Each number is 128 + 32 x the weight over its row's rms, rounded and kept within 0 to 255. Layers, rows and columns count from 0. Numbers have three digits each. The size before them is the row's rms in percent of the matrix's.

# layer 2 MLP up, 448x160, rms 0.0597, rows 284-313, columns 0-159
102:121083085112127108115198081078120126083102164144111115156137081109125140136147151050122112167139065136147116129152056206093130141070108133105146092175144098180135148136150150168160163130088094132120091107133143129104087134175143168067101156103066123125135151119150087143147154176177130120144120081133105120107094103133113126168091123104110175174142132104093090096117140052120155138110094106141143128198084042106185139108088120120173147131174113122206115114159133165084155140174148
089:150157070149145109106135236090136118110138085139142060120073145177110112115124119126156125152163080153156097138104109173096130175162098152172107157096155109113162143132176112129133081122108137148182158118155104155144084135060123137126122106146128103116096125117084066143114094081133141114132092167122076159097160162106153153133170074126100087161143079177084102133130183127197106148061101122151138070127134188106079152097175106193111136110137110115177119153127198115086114114192116
103:082129108097121148124091131163107116090169085211133055122172115147129084118151153096161097127122123142189116146107139122095195140144101144110112079122060124155116136178100178117152121109094176104108106140127187099154155060166162196102090155147125154125094140128151116118071104109180115138166077136139152128130092113090111049131111119153125066181138126118143148172154151099174123116150101119081091068138150099136022132144088089112148136155075109171153159090167099125145149090127132
106:081127166102106100136150159094102113090127097109160109181114166120114179091073219131118125184106121099117123053094042135111079144102167131132122200153142135138103126118103095083092125108085128155106116104119133117118165116085141129149103113126136088115167181176134174156114058125146146153169083139140143140135145093125201098133088106095108120133150112146048132150115106075122125073103171078120147102112140141136163140137139127143079113173110083107153051124096152161047128185157092
100:102114136093103152145096106190120160099067119184145138165129148113116109156113108126112127126060113137162070155146131099106056126140132149094103085128115130151140163132126135127130206100133088110185157155148142139099047119143089095115111169165106122136154199133142138112109066126065070128081156115120207166135116065091122079111146108091135123141141126148083113144156059151103141104151048103104140177111170085131112116056099098121163211141134130127144083119145123061121160105107129
098:089122106148172081146120114135144133075191096073097130125108097111132156116081165162103145143060123149152186092165122114142158105101134099143120104109142153147166077143085160107029084081139138089170080093093106075154098095133151078136177167153148095095112124088146162098111121132156088100103141134089112160116136098131177123161155179098160177184142193146135114137166180100124111134118169141112116140149102076193157171144156085104117171153165133150089179125133101095077110075080112
106:130068161154088170183117100149133074119149139192061112100158142162114150096151141186115159117095144148121104192160184134115135101109092151086081070123175128076224095093169131154138125114107125150113122124097096080101109069180103152122110075115125130136105121061152103147108155090105095119095076170113078112134097084114101182160136169115107132132077156101150100136185107097125180087130124093154140106130125079091127098135163129140169132143154119157095107064129146184131099144100066
099:116141129156091104204143170148156172151057167169193147119129134168101168159140139196154136101129133148132062166088123138134183115094128140192176152093100143154093103120141152120107080125207114173107154102117091105142135140122155203151090173151157071123155099098154105120174176153096089116191162171087133145178162156132145129058145094138171102123119134126082113134136123101123141183141099137146082142128150130149089123078119147146164133150154118103143105176153155175170184119063140
096:088202130145163115139129177090117103069152109129174115135195131121072146156164112138183157117090069051132132159102132167141138099115094119093082111099202103181137134114112113160094087161139144141131118114104121115174077199157121215079131118137083138137148149158058122138080096138115110144132175160198127152140139058127137137175130164162089149145155142092147186143131149144159131194127147156149181096125105110158130113135116087128151176160139109112126124167140070135062143135098140
099:102083056111121122073084154106184145133100089107195077077116175113138205118192153152133128171122135100096169130089129136141108125146145107086107111130136116151152122158152099086113118128107191124117107141146146074159125163100077149125154177164142118126087058063092137116137151082173156108151149168087131095056138188085114142107154132141140094144092101141186158122125113160193107133111123160081098172134144137146215079162077170154162131072120112127085140147120129136117136177136146
095:121125085179139140103116181127088147171076127103081141109132195141129080147135132143124128122184142169159137125149060147117088131091140143199099101090156119122167195093126097076085107175150129160205098136136161153143128127142148147096141103134109154134121134131181182139128145149204110138207111136076093100106115184178136127129145131123150116148138162172116105157110167113064112175107163128074131058150132103065113105162089141186149182109153131052113133125089152166172144116128165
091:119102131153159113097089102116165160156125123165137149118197158156093125143165106141159141156158111105116120171076101158158106119145160140091185129113154151132135108139136113153063046102182093141135128118150108084123080145151128080146203169148081057160166119148136095104069145152103130144112144120111153157108140134103115184094147100070159103139130150147209083115115124149178164152087081106110175095183115207110163153088155089159096159104173080132080157114175146200115139113146151
099:121163090066173139143139130129127115172095113068146165146075072135148068143102121155090056178172194096121091112171168136216130142139118131125100174114071100170107123123096169204165164104128170144118125136157132127178158143170059155140151065083173141149097091097175155127069154109106214131099117139129110128120166121134169166152108144068159126114124119117155151125097133096127130089143124113150112132109152073087101160123119109162132169130157150122133143144193136119057117116142109
107:105125207102167122077092157155113172112148105179115136075178190101126182121165195104198120064115105104147139091144117079129106059179108129154135132147128148132140109131117059062104112134133063161125136057118075133137102107129131079083204120111120133135127088149104188127111145133122166177101140171080153070122152127119126064139106166117067149100111151130109104145116095168092153116104162142183123107110175094116114137116141121136115129113162079126108177115088158074153120165106119
099:119130155130116157123155116070118141202152099108185131083168138087136150151162153120110177103140098067096105164119109122099137186200083154118173086151140126138093094106113132148104170102114108141178181103163137114088149174101107162119139158119049153135132183118074136126102133064139137135137131069124088153196110086160172143157101103078164156181089146108153142145158161138126132074161145146105140139138095128119160117124104091110162209098087130163086138102150178068092171098180088
095:133143040111149111140126162109150101164092159111097170095147141152170176145117102126155083074163116156071142084048066140141128132123131115052128117145119072143128138075143136147170134132105173183092098120136118131118162159045107063100136116147102111117161136151084144105097088138102092092131136141110115153100152104137180124074142068103165178110206137108110116160168092164113057109116104081146200188119107096102117110113148157175102142145133127128104094119087123123110093154149072
105:159132121133081106086135122138119096106089149177112089159106143105141137178218128150084181145076113143128123150124164141106192102157185145163074136124141113182159139133113095152096098132145105119119134144155107075103103168112144081119109100155116105152110152090149117172134147156148078183102111127065089099108126175194153137110078134163096148193141161127146143136132110106131149091109138093153098116213151045127105133115071117091166148134097109073060145158068158058108132172153093
106:104158097154158112158169101112141123156123173062126113061115176097121163103114190098220128114115161138155155090114160117152116121102099091152066133102106146073077138140215163162076141163095150080117082190131168063147154079132111140118117101196111160136131089094166180076116125155193134172159137130105123130172128193095126151123113142124095123107134104176119152105139124143173113128113181137185098111155144194135130124128118118158106107131174142112147174089169093117098148118152174
097:090055181106140143127131146081109116110150121102103106167086099080128126156077194097125182111115090117106103086075148093141137138096112146099171126208177115103190135046166077119135114165142193131091143076119102071104106121113197115143158083142138124030160048086112116180096129152095129079106108085149096162153121125112163179128145156149104118133144095128133152116161097123104117179104124133152145187126142138157125147121119129120152107134122099118121106082090132186137173110086139
106:076162099144163142148098082116097170114156149140122097132143137128087153179078086194134163106085157083103117106073168154104119154122131163118128084111080091188125111102112101126141100079122082086134131105181140082075161091174105154136167089094088094052121207123147129142178085139174096094143113197119157161149140185139117172119144133120082143067110154153153108116085148131149106134118127164110110134183101135100080111158118155122190125122107144104156112084129058119099083138109197
101:193145099073157153151111108151168180102089123177058159084118131111157162152127122081105154133131109140082151175121083100155110114152092041090087106132140102112109162109128120140137114118100092158149153153182072105067111159128097163145052103118182093165118114146114118128097102099170161118123108080124077101201082119110116127105117090133156135073152102123066185155145099145070141132103150107137080127147087096138149080153146119147129145173177133068146159107088115167172156173178128
100:092122126134186124131093198111176104092078133120177090148127118126084096143159160040133155162160110091078124126119137110102148142062146148165130135127169091164113138150128144139064126092111145141180079135123078127094168107132153105161145109164130138153141116084132105115123122060107085121097145065064179170068088110106208155132124183114087131155119168112081110175135150128121156139066115152156084111157161146164153123155097153109100120119131170191129112082132129072153171180183127
107:097137096101091133177121118103138098122139139157123069151118135161116164101161144165108116142208121165127071077140115142054126170132069108155105152098114119172141119106116142158073071191150148080073106168099134184099145087162119118073146150123137128115093195144124135119161165118154166033145169131095096126140094172178138180157144106155098127142117112110200154073099099111081140129182096167164131078124047129115119097102083143149132181084106148121128132132099131153151135168151149
101:167158070175101178124113147165121127197096117110120120107136135109145085155141149088205074120140111133115114140144141119129075142163097093118129106133129068080167139123182182065174096115114081093131143059139138116149109120124141109127137183132095144124174125122127110119148149146110190129138155093109154091153180051163213113137107120137087132138089160176134107217121108179085146185170100088150081163186132115144170110172135085117119140123112182077108161131084111149120080123151136
089:166163150115132093140186113144086098083120121125150133141195093154173185082178082085089112050094000096130137132175129105134166106136169115121143152128092134069114106130099096129155152157150086114096146087127088115131119108111204107145167137137142123130177159111173148077175120138100146148076121100145126135141117140140131108110129137088170080132122134160110221116048113158128157106121182096155092149110135131140156100114177146117139161200142159163146091089110106161104127130097114
099:093193095170089119156143114158108091147133127150113168171098100111139150112152089148148144104169097161050187091144072168209143187142123192169119119170099104152108102134075084136156172124154119122145148087132182130137142130097163160148076130138103090170157120127176060210124165171126127109120146138172168188144138190131111116124084106157148127131148150084071111189107109200146153099101164135144124120130154119145162116145141109147123180086106092125110100085133146078176135129124171
100:151112145095133108154138180124114078119115207104174097121109153126080119188201108181087150096135138146111150114093169138065141117121126135160120130093115102149147072100140117163064163114158141110127079101081150117124155114145128136080184173125145146115208163139078138180085074103050088129097142179159143152078202152158102133131126076102186167094179129102151155064125161194143141154159142118105108140154132116166151165151102122099139167166107078112108126146144097162146139133110145
110:137132157137140095151082138140116158177121065158128175145155053073114177162111106121217071141132105050125107135116185094148115104132073099171097116146191181165125139139151119120121155095148117134150192117122160190155089199108109065108143126123107118121149083096124141093114107174154139163180122154168157127077134172104105148138066138154066143129128121098135142140101151132098134116108185221106103122114091098132167118132185089166124119135156100124092145152121110102118059112119138
097:135111051108143124170087148141078159104196124146103097120097145115121143149157108078081074235158136150140167083089077163092138074109131120178102154132144122144104133188126108147120071104139161111135117111163119148063107140153156146156144115149091068105093136091131128160166155108131116134139069117109127098110164118120143126135093108135135146160173174199123133152105119151102126155047191148113155111148125117147109107151163173170140084152113114073130089098201148115074207096151107
100:140135132095120112057102160164120137138158160154060150109108091177175106119103166044080134102079139156168143145102149060156101123137080049135119145095150194128180121121126145047109122140086105081178113097105167097199118125183095125095175126125131058204073101103060097153054118160099176133129147109139071110117147142151081146093166114151100117094136100137132121144084166147132106162107107130094144137150086116141109116147137124144127104137089154156123145163117150145105143134124106
# layer 2 MLP down (transposed), 448x160, rms 0.105, rows 284-312, columns 0-159
098:145131083163088111103106078115139102099107191126118115135193082113127207099114074150104096114093153149143180128120181096133079136182080098078164151180087093129101100156153082139124084099131146117113125091118136147105072124144125142137135147128135189137099126136094141107115098122130122120095160081167131118094108159170101154077126255128135192079144112125124151117070103119152153091123137108100179112084183138168134113189166113127118117124102121059078097109142130097097137083078110
098:137120062037134112122087135114133133115114123130142088119095166066157173124103077157186152130094154129150049104220129084144106096131134116176184092122117098144096154119136106148164151164142117173136130115057089081113110156106138177144129122096147120117077093136048140136181162155126119162085155127086109120175106106094131153164175172097132164070091100085106143100138186157151166125136100130167136119155151120067064140132133110157069095125101174119151133142105140134112119152062137
095:112125158123082102199127108100126155134078116099128140144111144120148179118106153177141105131092144146112161175133155093155155162056137084145146164114146149102124121119171152165120105148144083168203151123110142070143080201112096101159144120105175138137098155178159115124126108152128129121142132101205178145032200131080137094093087113076080070149154070123095168112185101128121164097126130086140130065178119113167121128135166125096057109075131150128105171152088112112127170136132127
097:125123148096139115110111141219163175127130154171134171087133154179109108140173164127097121132091175106139183164117208074137164100181151163098118131085165095103107135159116123135158126129165130125159105146144114179168051121169126077108129097146109138120114103093150190178141140160170112095069131105115120113137105179133121178139110185071147167101122118103173144152138173150149092202151063175143142153119109139073100110088094148074202142114180103163116168155155098099142126104118122
100:184129075150149104174077097106087151211128100123093132110102115153142131169097075122142094102101157109091125117171168127103110130163193170107170113164156120139091192116126139128179162109115112076194126096135157133133102122092155120118154133144074084183058139161145119091106177128129083168083116131148152143148067126193120163163046114150094155164105128146091160133137108164150180097120117141149098134112109109206132125166134075135107155065118138131147112182118165168184106155146150
099:160143123152112112113152132122111126097140186180127192179119110107121150138098085143113158135199122099103144133122147134090051195066148132048115175124122157105124118193139128113184153126088149138097075080186130135122111106163134145119087131071121081089101155138110138146123135108120107169118111109155141070097147187140052125174142135122130142077069118071190137114164171155102114080132146080139139155125077132145174109133117122159103154202148063121098070146119099161146123090110166
101:107108138124135139098068168118133117087189116096145118150129072083138131139137114073111100093125076159122135152084104089167087141140149109149086142136098135092056104172128089104044195130173116185186174102224159143154152101111120152114140166088108156183047076131133092099123174159091136188106142107107157105147131138085187146176151125129065134089148092117165127137114104097159097094120127132126154105177149110154151111144155109154144176095129122088104152120093197139140127136103123
099:098122187144135146076103079070168123133166092166066189073124048118159138111135130090143162120213119169122186149167147127150105126148107144093145146135123141126132170081117113135183161110044102046183118127117130087116145152176161131098118119098135169144078161115080177182132148139097195117101138134131100173112127053106120070111117080128113150135157138150149166099087201136134163105114139125144141127109133155113151129139151120115170200140104126105147155154151130163067111145132129
096:161134108152147136145159174123101108122139144133158062071184162163093117119135174126170129094159101100086146142134170129133094145125098128126105137213136141110073199115120216146102139129101140132104121140102114161076071075124189140134154090161127112149108095144103132128161189168187101134120104122098149094113098158126102094071149078098155152072132119064120144124140185123117087095101088116069158134118076181111147141109128117148146166119075089017127177083096144133127129123115147
102:112121152155125089128096096076119129099163095176155130144101106146159106124118082043122089114105104119151107119090134132179121116115109095075127139145093108122109144080137101150121116117147117105177131160129118123147106155070156102138103104133192191182089192178151125156101168156149143183171185147151101148154137093141138177171071124141148127130220074120109086132107094130101219119087169153142080121125135180147069114115185112046115133164119124181115169103106177112120143092094127
095:159149062067071110095110124102143108130119107113080131129102087031130154129142183120083148144047129095140119111147117107155101112171167084154154181152142142161093102123137161107130176112138118124119135137123139128136147137153151071210105126117105127077087172152159109161088107096093167180104081098121102150148089116120144126173158130114072176089166153067162133120125118080172126076067186147119083193060178099139160151145163113130151103136149155181085106122125151134137145166136095
096:083141118169092155147085147149136106147134106114162127156103100094092150098110101162090124160120104143150101119114150156120179163169121055091152127117144100108104094125117092124122096135117075089135137099111182173178136186136057084179183135128147142161146130207117051131093096178151141100151168118098150146142094098166160140171087145111137048146172108139148083159113108113152115143180067169102154154139177119149047093187169148139140070088158140173135141107151145129092142137155071
105:126137097129142202135130128100145160171082166193130135131150125166138081138190161097134119151105114106104105100096111087117079101124124037154091176078160126108117100202069146100138108130076094090083139193144092156135132119152120175123131145133109145136160160173135136215114126142143071134136152120122118131114148102172109089152085185122144077164142142067103146076104098135145104130101128102132196103156150179079068147154114167107123194115093111109114079104128089093174131074139131
106:128073109136105200165106146120082070066148100151129198146186136069122119163138117130100145102174088106162109147111172138117140102112074097109089121112140113137122160097171057107137201105130135074122188092099221137105119172154072131083112084067113176160122116132171153152135157081134170139116113116134152134144140094051168095140159140126115103147117140111090187138096133165062174168102140132078135082153157093094110134131152103172145144161158143144117155148080147134132137102122102
093:184149202118112169158125114145163097092096111129147117151113125117179103113103163076116126168130148192129116121169167166136086090098124142068139142113100146114109099081142158078074099079174160162149149216155125125119139154121197114136154147095186140131135182149133085153092137105088147090136131079091103079102160124159100101139101130046131078191090122103128148126140136136099106094099146074119090112197159121175180168177126121155110170125105167187129096109117118125129178139144069
094:127165156104185121179117085134129153144133112157100139115147148121165126169091184158133114123146213112103124156166180095161197115147137135176147128160145136085162148137118129121212094157144110082092108097126098114149131143176099093127147125155113098084106151051154152114129143095180157148159105093076111096166099115105213143104130182168161133184087170111128101118141129154141141171103123138169142146147105029097067139122130112067137158101125158147190126166065167134111090101122098
104:141213153066054150115140191115121095146096146156126087103140122126119156063087163151073124140126092070125152108102113131128129134089121135166127099223069116084107141173144172049177087097111113122147156130124159110129122176091143173159109132113092159075124151138128152128124141173170087130190149085107175091120187148134113099119102186097165190126154158160082117151131108108093108093111127093124119140096129074099128143077153100148134126164126145153140116146077119189102138108177088
100:116101123070091150203134119098155140121100116183075118119108211098107106174128174158099144084147098132097146152143141150140052140110132087095108097110153053146134122057155146111118096094121124142155154123105082164193150143162132126132109131134154145130104098115118175096095115139172154137097145084138096120180118152202099105108089145073166145148110176110108088166144129114105097138153159160122164154091130185088115110175165119127170142164108215131155137090200107148118139131200075
100:149146116124115117165117109125136194151108149159182109176077119126128089088165102108095121148173148138108130199174126175086139113122125119139139120139032086152129145172132091201097117116120095124137096199168199169143125102110174190153093168140108103179126116115182142159112098120074139127131177148159063060093140097101113063103084101097107116078098164139135081128125133152158155085156146149183130144123094160121135080113120080088105127090152097171139140099143119067115120092100104
108:128105151157167119072120099116140142159135152158126169139092105090131061095179179118062131177163155135132112085152118157172136104138083103107140093120130138136103123073130168159171163141140138071113138074083142145119051109123071112130079152154162132117131071078077111128129093107168130154124116164136074156128115097197103133135104124108117122128169120168105123115111098141123158177111191136128150140116162135075113176076178183180112142092066099182150128141081057053109151122128187
096:120097144097152140126097161179197128150109126119159075119141098161113118170135106082123158142151142116129123140145127118042116159191124156219127145092178127062198205133105130151067099124133139162176129154090134105119113181088131129143114114143118127141109139110156039169108138109136078128103149116173123151158148108156097189204119183084140119063145109132145073103131163145145089134138145142154149156076147151122107100096129161096163133141122116105073083120144113100050163136174168
105:176126158089137112142145072091154121147139139082169112151128120080146128137120129138159103214174116131126117147140074145171135095098137144146153137140085067132094162124136100141127080147055163100102111146149110174206219117151158156156107140082126136070115161108087152152135122085158068152114121114143089106147143092140077133177159130099085192131095138186072137167166182154162201133125095152147129169161124156086169075109110090094076114101118152147108119140136114153057157100132143
107:178164155169083089182130141135072152124113090125140169171089090176160180136145121119120146135133198120151182091151113099167120097135122168163106145140151162111104126106171128160074161165166129091138145148116119133094174108153167125160131171135122085154205136114139097139147129150047101117168111082132151160155089145057143081141121066155147128143072198144108105119093136110119140064051163149109143142152136117054151165159166133174131140151155111085160167156133191174104094133102126
102:094103130180117117186080139170064136084099122139110194175134185118163136053176097139131146150154122133114123133147111183153111116138107119128125135133142122157117085171078123125085165142138115196109140142097142106140062098099107153110114167119041111136204100165086137105169114060092108147136066125178167138148113167091108133083160145068148076161168174115121136139196114110121089144161120134152119106165097090128102144103114096104169142151158163104151059098135159079115087159102151
093:153166140159144119137157152132132138124115057117103123128130142139128108139095112138089179134153166157107101094083113153075172157070144143160120132167129103125170137069203084145152112060130147123104164131154161108125167148068123110111136124126119080124178142111108116161156147109101082117167106179161109073142155113185103091164158115100160166143072156141054147096143022153120115139097101158042148070124112152068123088127141169157095171116119111140088108089093065164136175114161133
097:130125177177114128202152158106145115189170091141117157113118136064167093103104153104166140129110120130127170168193138102115122125130144118183145088178126127132116090169177065109132060102133182151170153099126138047145122138189155108076137175118156129110173097159101163076169084114180115049143132182133134076099137141099161097112159120129135146155094139165108128098128132113106143194101159154088167137116163158097113130135113182134123163143108192171138096161147063089147099170148116
102:177102115134137096165151153111126135161106107136110162109101104100135115158099051158157156064108162143056157136114127198181142168140080125168136115175101131112130167103163134156174117184117157086123203143092094077144131138108166183096171142137098127158069137146185160140151154152115166131153110115093155146103157087104176095107115105093089164094099126132136096181112095178082184156136131149111133125091128073121081118043088085154126128116179121120106120110057142113113103149054135
104:158105158160034077123128152080092168092123153146108131126161131124116092120153130105105162095152140139137154210136129108121190141091093131077172212130162103102111137101127145122099123161088124110147109112087176128065116189197115122097173086133171111118179219125101115104118092181176128096137127144103138074101142151170156116175144191120147172130151139111060136104110175095110130107130123181122153098141084128140081158119149158158149130169103120170152091085158117182092132152131104
097:064107108113110152101154129151169089131048167149038165165113159139157122168107143067155190095053114129109122154108146095135155108155164098081176120154158150093103156149147088067159114161135098115076073153176191121161130118173191113180135166129153099116147159111120123120087126166083112104086123121138154161154120161171123103101105152140093114145109090106122135102111143095178072200145096134120100087108135120135130127082091178139092160163121095101164151141184073082115113134150123
# layer 2 MLP gate, 448x160, rms 0.0585, rows 285-313, columns 0-159
099:120134122174190140104132110156137164134161145130112075116108129107198077153119145114165119099171140092168090153078128181154096180108116124138087157111153178126138117139108135111079113088086156092194106118136136148118136155102140170076114145117101161134096177095110132127080081124090072096192153152177095116126076112137152129104093152140100088117148125133179107153114087174154080134156202151092156099179140103056188187135127159133178146146061164099160108141113090162139142142208110
097:146131128108164189121093089147122116118122158162171148133162077157080071141101109106113089106104127131127112155113135140101157146148100095105088076124063127138135126141129137131139198171112095083150158156162125159153177053107188141147097139098119147115113068138088120108119223124140160151136097108155094091130053125130048145106174161125106119159126129120163089073139100117161154164120139164083079174128177139035146153196104128105222145086128099122138135109122122124138124174148145
095:176153095138137141081100193127135116135125193093100092180135107192133066169167145052113081172105082099155121137096125138119098118160163135126125141143130088152138150144158172134167134137058127143162122182128141133119141115102180210164142159114151140071150102148085050152176131113124112105176070142135127126074129089095082111116098165132105111128133130194118133110123152167096103130213211121102088074151168171147126171157112143136126100110171166151161125113088118137117107122147091
103:101192116127061120192192081131155141116098119113114133114113162153112110122134182094123106121147103111150161114153105098110109157108159169142193150193069135162173092148098163168154095077059118143169165174192137111099082115134099098147141137092085087158153117136102124140151153175116157098122064163081168111117125123118163130138121159145115133149181128126064167150161101206116150075078116173113090166097115167119155129124161084113096159109213143156136098125152162166163140108151164
106:150135133121149169117168202100087166135121112108133132090169112174171128132177181128091172067111109100071181113139136148140143159153042127095184149121113148087130108113114109115109097085147094069119144108051120151148147124163140196121142182050134111075102184125136163117130113097061097114127070126161152116099107130137128140125093115085105167142131088121188086083155174175124107088124196133144142160103103121068141143143138123174172159136116113158106103140168164136194099134123162
104:066142117157121137114083175141085099119154121059133125162128129103156135162170159110105097129095119156119149095088122126152100116098073191115082166134130128070170185125142120054178179100149111160192105107141084099125152106132170126122195137142110076164182141113145128128090104115152097112108170158105125119161143122095140176067157106117141169106184065109097155130081102167110082138077068130120158163121154068167138119108160136073165111083147076182087091136101090093127149084135119
097:190133127102090103159136134096148095121118132139085105171116124122095155083115175025112091102112084167084151111061111078087056191183136146132163135151192163081192158085144127130135159121100049184148087183146136123126116156153091134146130157134134159107104072126142139127110176127127148168060152145117158149181125082111109132118160121135070113117129100152108090099113119210109127128159147185138152136124069110142147103124113159161164130148108085098131174129133162106121164160159161
098:127110161130117105104154076181126083140129113076143148186146134141117107151149144138094072074120119136117060089175103132141149054139089136145079124109056125150136165101091163105137148095142166145213118167168102154104095109103092176189122140130142147112124093116101176121116110133167104141103066108106163089167124122124120003118087080174197139093109075149164174107155109147113184084109136107110065085122087155117111083123122109141115177098125132106124148127105144092135117115138153
094:157141122147117021191089102111183110196129154107126140137020118133115128177118107121144119082126120152141055115129156113123140128122109147118099187168148140134099165161086144149155118130084113157166142164112054118172167113138108178136147139148133161167163135176164084183139178121165105117136169112119124136194130120119131133172100111109184084160145109107103148113156188114139136154106189136156141145144092133145054146143180167118144122111131169204142158146130191164165129084123137
095:052149087094113121149115133128119067120104156119144173126160123149131134152173044157184125144101141079119087107083158068129137124158151106188042137143147113143140170099143190159162123151137072118186113102115132199154134083096128098097165160078163122170090161154101143143121157112047150087091137143067131141116075143110137145146152147124125075195090118122136066073134114133058121117162143100143150132121141100119129152083177154113183126116104145094125182140107103136131102087145103
095:158176150122097127146059147157109129160198120145085119115122108111096125099107149140106192141138122158111153079105150107111147081155107116093142185229184130141090088082114093155114190153046127146116129145132162114138086171154110172147137177171167160102107088161140141101132106099149070119206150166124093089151150091143190151085153147159116121135166196162104119134150153163078169144111098140100141103148127154148100116071146153105133131135193186092123092126109106168144132160106087
099:092098085123122158090166140201137111100153081130115121170156070099111168178099104100161122089107133165162161122102140170123144093134095152075143130135121119109074139148156212095140121128132138173143138108142150158093138105110107118083213121090119070186148113112107143171126121108112143135032132053146089131125145131137127109164124163127083107098094106073152188207140148108166111094150120113122168167108117182157171176136128115114134194088077108151178139089162160186136116152141134
110:151127191114103134151105052169095143104163102142085119099134075127118133141153177101083184114084124129159113146180146117120102094123102142115127111111159141123123124142133115101094147163096084163110158118155071075134103060130124126094117113113079154119180121065125169164150095137124163187120095155076189101105108145101124077171080155160101126106119107070074157096129115085088143132041115168206112178116124084083132152070134130205159120101139124136184100133091075133127145119098115
096:097143146133159107099114142145068135144124082141148132102152119222137129176108130151129165106129143136140108101175120094125112125187159153134144179093118128144145114179101143118052115180085103149175097071066082142145182145075139160179059115126162127150123122093107094107150138151175119075117106105107088128124118170142188126113129118185155166154149163091111168107156097106136142050162130110110106164108134102132075081121132137073077168131053145105185159176128108156089115058094136
096:190158120088165153153073171143126127149119176117115142156151180086174153105091123124145184113142126177154199111131080144109101108145108133101084133106130144181094113144118142096123141114168172167146067130159093165128087193127153168186103099095140148120143142111122141154101174123112080118103108157140198155095145098133055127094166122128112120089121109123172094133145128081124151136111118119090054149124144163065175119182183076194153065105133188081141146115186114144134097176109157
102:111161051164165146115137121135120083155117077140141117162063123185134164139067073149130134155108164167159178064171148163140136078067090077090150137122108140117204172118106067163099138083086134174115138181095144177092121136055119070116103122119079156154088185132112131109176050114124083174094143117132136132126081143175136101148094121107119165137145155089080115166094118157136110158143162117094154129109117106101116086092141119120095139121162108086097128150137097111158148101132069
105:173154153135118122159187131143120139075175125163142129183133128114114105158109135146091169160144160086094117201089180114136063133090125137146143106173120137143113090137151136133041151074104131158160179175165092108120138108143088171112151129140060085133101134112176154088104126115131114144071143071115140163101102110114150142139096115138124092074113166160101125144188175110096159126174119190116117143137122137125066133105147112176171147075132135197190166160193183204128122151112093
095:122120119110130092116135115105122091144112082107068137101133169090156064156091113135187114127159155209159073159105076099095134130106114098064096134196161148164158076080142120112150143115135145103118158167133150100167104188022129125115115103134124158119167113166140090179160123125119136132084110176142109113125181103181154087147199110103132109088143107170130123109124144101103130090139117162121144151133129052103075180126116089110112121148147112100053145076204128104159119073112115
101:159130120138130134077141138146080105148098156180124214091080172104146125150145182139161133121152087082156132092158060163110161109202091149115142146108173129180141185106102086123114087130118090196111140143081071113151051129192148125103137100103151175071161115117090074160149091104075079130130102149139174172134183158135128152135138152126174164106112145094085145097154123109082145134139118108143112112188137138127128182179137172125140120155080108173135150136190143157150167129143169
097:118142133095149154128126125192118139128109150167186036085115143176144089058118088127148129139141076132117121165141130153150146134189155123149103094075155123090196114126124130150135151139067153138111137147135100143191062142124137177070143063112159158054045123090145157090121087109083128146136137125177184111125139171187153161149139097141166107130137099147148157074169164127185095193121125084121176136149130143105165144096116071127107092089190127116122109114149181111124136122106118
103:152126072173125197090155181132119154169103121153176114108095136165162083119132134165092105105110146145122101136122183082147091120142093099147141142122147079122157078142143126156125163163147096140157075162127190150131073200118067099150153143222110136168147147115143165080087130130129087096116145159145172168190099155162128137103154098164145071118106089124110161130127124232172133151079098121068117097150105110134160165181129143108177138169135142136081104118154094128182144167144109
100:125124170106149158117106146068183173143190183121048161161109109119114141097168089090115130164093105132111117137121163096087062165158170120168100106095157053102094146148118130137159090072123146124129124139114192101148152140065154086120109060169160096108110127166092166136136086149124116190125061175096158119039162104140111133121179143105181101137166109130104133178152049139149140098135141111134120149100149146116101139178115100092132116158089127098127135078150066102106145129104141
097:135110095142113112053120181126177097209132160105120128104097067136147112168137141079098147127105149114153118096150109132108102130163143116092129059199083160111158110112109141161120155132173122129167092121085104111115111101132088069133151124065167182130123136133074176085132140114155184112189116121088141135073134104109132115178113153156064149159144127109114169082098152144122113041139133152082160081124186146157122111069139160140086150073076151166130190185154146091118101130146099
097:120122150112158125167080188123101173143166031108184128153124116145154178140168158122147120184120146166144069129108166199168150124113140149106087143113147143120157095103136098162122100116055121110137160100148122146125105153153091088128138093124159115163156157108172103125173167093110100122176187163140094105156119158107101096154049078116160092113103088140105103091162128047090125111105109116152149091145128149154092109081112179188120095100082165116203196092117163109139124163149124
098:100101127075131164152111125074186086159091103113103113188050123087075108083113120164108157166149111145124112142158099158120109142117103142111146149099106099177146126145130171144063164189140118146105160141138081128112125167139151183078154197112091107137095140135144124129153100105130136115097198153162125209162200145105143147109150091163164137078136039075143182089171120208133126098089104137125158139108130148095095097172159146172148166132161106135175174119154129150120138114103156
101:176129089111116184106133121074052076141083147160124147120120082169102143164148087139122069109123152106114160166136138122119120146080189169118122179082130146110166146104148084160060133162092134118078157109127138129170109099131104175095142137141156144113171112181096139113143082189158112108100115112163153105105213155094111093115079090154118137116110118179229096181103131173127114108176115116132100060102144124162153158115078116177157114089124119132167175128110175137078072141138134
108:105098173141076151087128135178126189109170136120119123136129082102124107130125139175127153108136128099114167174146111078120148125149051150158166177124103165172099134107115145162163141119099128115096136124082086157097138192189074129118155103098153162084085165161127201128121120129114126189116112107101142165073101084118179076104115186121157156114125113140072187069126146129131104099131151154145118106069129155084087123109110181132133198093111107201194089120113139201072118135111126
091:150155201078122138161102117154121144213173077174106074119097152165131139137141177131080144151148091142114186089163115140184117181170127123124132053127073153084115116142090145079138187145106094120076120131125090085051170119107098161160143181094085106132127141097097125126100125102131157165137061083093126141127134142088142077130133179120099130148117199150110141145136173166093159182094136068107157120113136157183096169116065149134121171149175156121139146162146140142141145113110124
105:143146116176157157111127083175094128103155172140145131116127116127169113111150207141079140169082166151100122092134139071137124079152075142153155112161148196131076108109131138177112172104162168197047118113079114119092126151144131074123131132095132193103125126117167155145092101111070083157160144167116118163125181119113103104104033081108097143094127128147156139117135056076141183114133109126133090114119134125089202146074127162055135144169127123095143128117155075105145117136154093